Weights of a small transformer language model: untied embeddings, value embeddings.
Each number is 500 + 50 x the weight over its row's rms, rounded and kept within 0 to 999. Layers, rows and columns count from 0. Numbers have three digits each. The size before them is the row's rms in percent of the matrix's.

# down: layer 7 MLP down (transposed), 1024x256, rms 0.0877, rows 984-1023, columns 192-255
# up: layer 7 MLP up, 1024x256, rms 0.0923, rows 985-1023, columns 192-255
down984 019:529512630480393522536408419473531523507504530483502564445497449521430479579465439489482503520450515436499523512465501532569541486501526431588457567545505490568447600501569521398552502604456473
up985 095:487511468423466513525524546509557505597455519441528497542469410534571526494555418542500579488445498489493529428523586554463510396571438511494496526545492491448514450516435487496550412484494530
down985 086:571528526481578519501503512478477479466474500613518478512522467418494550463515512472550567475441413481442530369551521390469576493521485507566481473550492611512573559453537497512467371492534567
up986 104:558533547466519474465485437439475511549518516551551481449500398445496505497430444531575514522437375513543523487598402541495486588385581530509502545471490479530491439461498497476553505475589479
down986 100:512536451401512548495423509499481413531445470470404536467501512429505543526535480539498419505517529475529482481471429502441557551520512447470550510446467552446541525483463528537515600533544561
up987 100:520427479520508557493649430432479570547526458533488528536539501501530494573427477574413534580549500534517502541497526467475443466466406475513502550525474451644535428507483533515500510447488571
down987 103:486505517582457572550440553428481546541469541486488616498599549542434512489523515508548529548469429413509495521520542544405469507463450483571433502505560539530500486486397507468509549525510534
up988 107:438419513511394528497547514395498510485496484425511487482512563473551548686472498455413504586484536338498532574491491423457420543438557558422479440493480472599545514545541508560490498464512521
down988 106:543526573492480403507470438469507489543497410495547513492510394479573458439541460450511538555477523472572537591492455533447430518474525448597502548515463492530497485513488584444415536561558482
up989 112:498443482511498474522537496420408431452504556472559471511528492495527428562454599494517557470467487416497434423503436460545484492520500465563477554522495488600516548595482507470520430465441499
down989 109:544542501588470514437498551449473453497578512480517445522440526567519521461550523395607516494456533457460501451450439474541541528429487528526445561498521490500602529468404544489504451490396434
up990 096:431504506536478530537529526491471514442458519449522456511519444441540425433414467479556438432589501549445378457441483493507449437541571547452562542526434560546437437484501495379500523479441468
down990 101:511562583797477456497487466466558520487554443518489525558567531455570434459509462456482505501537535542484448518478484517490518469498491536415534574485494508577522434548457526466452486485515554
up991 111:444440476485565492444550416507536451530480509470579527421487554444465451521471526508553524463442566669519513567520573494470473467536483475544431509567546443551515635584477531536436441448418507
down991 109:494554517466461506519509471554539439490487540453492548505450523590487461544381478535473570592454569588451510417341491527511501501508539437500520456518456455558503602451473490569452407497577510
up992 096:486422570495401516540595552492482458576411529480556369481549536357562542532435497485531556376482501574474432477559496502523428504466495539395516457526477558490570494516413469477458506538494543
down992 103:596485520439481442453560511453491457450385436477501509404575516457593534532429574442493557514583505593468522461496463568601465457459546500467547466475574513494504462437475444480468534475467554
up993 102:367513509487578513540537469418443527506476570417512398622517530474534503611434466483537537537533488493506462494535467534594526471549495488515525519490491499591502515517525551525557485478400548
down993 099:516464481517522469503568446567531520488464506514488424489449486495458510527475497506576526536474538477468491530484502543511521356469471531543513537534517418518513464486464570517706554476495555
up994 122:486466458460568530511516597466437444554497466442519460484407479460485496458562469480537592518456475540519531583481457453546449503507528549533553404536475512508381600519539595454506498554556473
down994 117:453526364427493429537514563527455515389509407473485526587450620524489477438570509486574503478375402444466556424479510551467408389518487503508516505473442497488545507436581531545498518591569515
up995 105:425497536460533564513530483496457506499459571506547465408500503414396531578459471545511511570588533525383470500459517445471425481490444559449462479478462530557444496433518493454441523464531479
down995 106:502455452433382488397462528487484473465483475421501492455588529474458533462479597515594502511626567516441528462493480467496551598448498547543446521547481560488542462480544511509530549464552593
up996 101:475428428524589641532449461428517491530496570510535510437482567485506370439511506516472633502446527493521478503365433489590497581522486476523462553461536516599484457492533498501503516469412501
down996 099:472477525681494462536437456547587537463552488562429550463452593538484530455506521482470559456502557492482535471425496560507552549462534511614440504510492509508556570494552546562577533548513445
up997 102:538489419500599514506561415483437475452487563516533455538487405473542490536466535561543470450547441517515511476554434489528465554518408573434480471520492530533444461503438549571402491561518498
down997 101:656442428414511454467511602547558467488483465568482547455581541543433496486443522475456407526542528518587622500524462473459412464549508526498628519616537449580457457437501490434515530509443510
up998 103:480507501524423487482532510484499440487499491486526488489444450549544468506485499504514460418526492481477461524504468529549464481479547528515498533595525589586453490450471528488473405447459533
down998 103:459449534534622535469582525483427554571444533484507529481572463458446539487552500454486511525447501468514626571487429449548439471596472473479394510524387395454455529465460478475583524584517473
up999 098:407450416522609560486486555499476441543494475475507447523474541590551480519511422494556519546506506452491532466473464436453493575566451506582495584436493442474505484594457474528510506565561522
down999 103:506479455481518439511447465549459524471491494598588598462439470547533424527543432451585492491453433564551477578460432544554514551476478455473552537500582548486553482444523600480471489548499497
up1000 096:479493450467427504474587445459510544502515437512516475452484510488562414438465511521597598445576502494483548545372499512457419454500566473394432487472450626468507512553482493414505536501619576
down1000 100:619479545729542503498608495514499522476475446540394510490575536491523548524451541445427584406452539509489413535506572447422502538460521509521567469442595541536451444480519395555538582392439535
up1001 099:436547452451396511570466496439489487428537569521660454602497442579530463525559554480470447569555465489403532574537540493431474551553462450461459486468435481564512539486494548476486488482446451
down1001 101:423483452583439527541443506382523570462576531507472507449577551545553518475514504496568445497481473543514504513496437516535489483571495470558564539515522453465479553458468523517468551523482480
up1002 111:506485531509549553516553502498532509551507556423546487561501479510526475475469469528486502464462536431464497531541626513610454450546609414431499606437518577506531600418496558477440523510565509
down1002 113:450558483535586527568487442520516535522498498564478558462531515496404498537434462417559511424533438495500570513495541477462405405581543510457539575515423530515481516538497522507472498486557490
up1003 119:515537447515476532416496493426546564493496578439654497555516481574505409527507513554526503504436468600509537459546570467538470445507506487453549474454532473498476484466551486419468483407500421
down1003 120:463519459562505465377392488452557505605557518442398471516425497588521448520546512462487514515520487462468549428553518498461509514505508452484421521521512475485498522456424555483430569420531437
up1004 113:412425463480498511547481518414535573491441454427554499546502556514526581570555556616396489494488461463409592505559483503547479493541522488566452502379459471480492564496550586441536526511451532
down1004 110:459515553522493534484570546532567530521534484555570508419443499558499582471468449511491440432435433507426492513519482544420446525553555436455454634625491463598497440499518478466496545492446565
up1005 022:476457447457494519558456526486501430589403480405541440539511480431438537509514498590476564550549386472432466507523505519562536524521493410499478445468538545483392529467472592507496449493501531
down1005 020:490545504541504454435473533522542571456519476551477485537472515441516472540429535497542560555507456552563573474575567510505510514523445475488526581439435549466458459440488529562506559501512466
up1006 111:483482413492475547503575521471495473543447491497530476490535463553486572498547414509549518564516537522415545472469508483578514540592439532568457495438457482503492547554539493508506404410438562
down1006 109:468560485572516483438444508484527451455576376572425576507458564581413529553587523521515578504557568560410604458485480551474517474492404520475478557412460444457498548567586528389522468476450525
up1007 111:472555493505490533534552526465482454506424624537540429549440506497544432485468511478515412446442541462449451498490532485583457520457485491547568454461537545550481573439515516552510477399462588
down1007 107:479550547511561484496553472535504499420502467500489475546517532560585407467452537512570529394545462497513512494430571499436450515413499529533509501515526475586498522489491592494450466444589515
up1008 120:412465468534562515604469602476491437507463453514555477534454526428466464483553476456456559585462451546495526492550488503531446484575474498462494477436524514508452549517467494504470492507496498
down1008 119:431503519539481425509411527420489520517542529567479554570465492581470488567508461442522566475521506602597562506504554505559407508496489386445555502509542500526553468510601414626507549535485465
up1009 102:486485441501519507477411511474460448556541494457555480477452495463516428491593495418474554535553551491568405531531500496438481479407521530473491418555490483485543518406507519528502504445388470
down1009 103:556497571504441459497577444443475480532513579499490477482460543546465518427513583489483500462586435519559506558491497536495580531511513527557513530473454459559528492477424501508542528446592648
up1010 098:530498488492528549489516519487560389566453427499515521546439514566538415530439559511505499481527435477478493405478466436578460537511500452466506541490558431501399503476557540441542467435549470
down1010 096:546453465713430443370529530505603536494529493467419562483421379513474561621434540495553552509522530478557558476566454549478510542440619475446500497544477514486470508545494483468527547473485507
up1011 029:395421461459439542433503535513463420549408558450568417519504499433516553547484554508462517592523455505488474517529471430597524529549538494447450457420480555531505491471498521528497452443435584
down1011 027:572412461501556527577550414487431577461558498500412513531508591453529496454606514511508547489480457460423525489513433623520450585455464476469534453619479517567445452485486403514495540481486468
up1012 100:479469477539491507441414448493408483509568527487473449500659529499498532487475479483441508542588491511479400498420515488501576450521513474521434526449519475539524501561474462435515438524515512
down1012 100:433466537650532524470611525471570574525391470486476426417498548484420519504557532457514551496449518522503422467529485488491458485427492589456461514538530522543509547429485549481430506500538541
up1013 114:458479533451554506565518596512446523459447457507487453600529520479526566514507584566498508475528454433432559571433570454590597471500513553497510515502463584504545495558409527527512477463540543
down1013 107:446533528554518565498498591489502556466529401507402547481484518501481554390529525448414511488501561493467547347478466522503449487517453497473557504553417528580442452461404482421425476484601507
up1014 107:444483403481503527536513513391469535532441516428560500549409503500442478536475537551442385541567466408467451523560470436527421492506537483471458450517566470515509533533521526526526397519492449
down1014 109:432511495420529541564437522437480561525568507525564547514518438483445420547420523512455493500551523451516533459518500394469487460474558505583510445583474490569538546528610531516589457551509484
up1015 121:477440485514506490443513486470484569611414477513580492452574555577425470448498572475501554489484488497450486506485490507573520496510597467482458501553473524467389530516519565513585444427479542
down1015 117:487579500600413506520492563483514498500460508445421505506477583542578547608595597554529440510516486475482483568459579501557488474453546475560482569425451456464477554499342517548530411568421458
up1016 104:476368453423580577453485519426416493479447627520500493525542514521513516598539559566423558564556528509526511566510467385533521441533470497447460480476550516449441530487529562473459580543452529
down1016 101:498500591506395500380500465603553542480466501580465512497463484456554485474475550482503489518487525468541611547465446511461544515485516531611530544479524507484578519526523461438511447567577546
up1017 097:461450584530549496520493499483510500474419481488508439544526569485508517488483537544425587534519498484535431505515410534459497533432480517389509492465537455489516524511548441555518537516433499
down1017 100:531526501412507509475483514568549469484531521602469610468436429514517546492471396554468528502535464554421613525450519477611469430422408453563536424545491509567460518558544477568474512498563491
up1018 101:490550445514488411540672544562536472425426526485511458541554479516507521562460503455545550529429492465469555536534468498613523503493591488546483567467456470595525471589431569551536484407570524
down1018 104:521528522508438568488507439435434487394372506416516427512433547415504477494434534560493482553534590505589468558533507544463474474548481618425570603626502541453529522532489458625559494538546480
up1019 103:492447522515535490490476490517543470529535493453624522564585419582563453541441465529502519605473435404480518413507470496518489419474584453392494474471526479557454431466424483440425398411499556
down1019 105:551516503514450420454429510482549495424484456474496513625553492548502482517561499442553566482543529587516518507497536554439484488420532608515499459493555476482497494400475502522433537422448506
up1020 111:513524476497433438541539535583566565520543499471495472482460439526476590528460425542556512562508489459516590451496479510476474430454620532460516543472534400510481637491535472448455502473469517
down1020 107:475519433456520413410462412420413536587522421503443519510462466525478474588407586589472641479462548469532510567523598518428495545497472500550513507530524578514468519603520448519560499522465445
up1021 106:519453392506541527524462466461465519548485579432536414521443485518532431469484483464492564468464499432408438401481412458528467625534487527509484548477458504612521434487478433524473399430477495
down1021 105:584405470593457434445472486501541518496582470451399553504519477497440521475519633403516555418496473595517428497436469501476436503520449556502473594464444470566583534512505447510416480485427508
up1022 108:433496443481514482426475481484544500593489446372587499528459548457478564547543436510439610552597452595451449465493547525552466508582502547406545521422577530496491490410523432490540525478500535
down1022 111:491517647598495512601452492509550592559525463487526476543451447396514468620603500438527510613465527558433355457519465487514414527561532507468523423532463498525412544583532396507499521476498473
up1023 105:494447407517569551469509516472435646569413492490499509546470497488488507477543493557508483457500527479430416557548536527588532535506461441478434505460594469524386546476581541516581442522599534
down1023 110:452546538501578463521540513571482490529512445398465580506452489563515474531547508517535425505538514426501496510512497585416518472406507452567431546486491556440523511600487499573580515427555474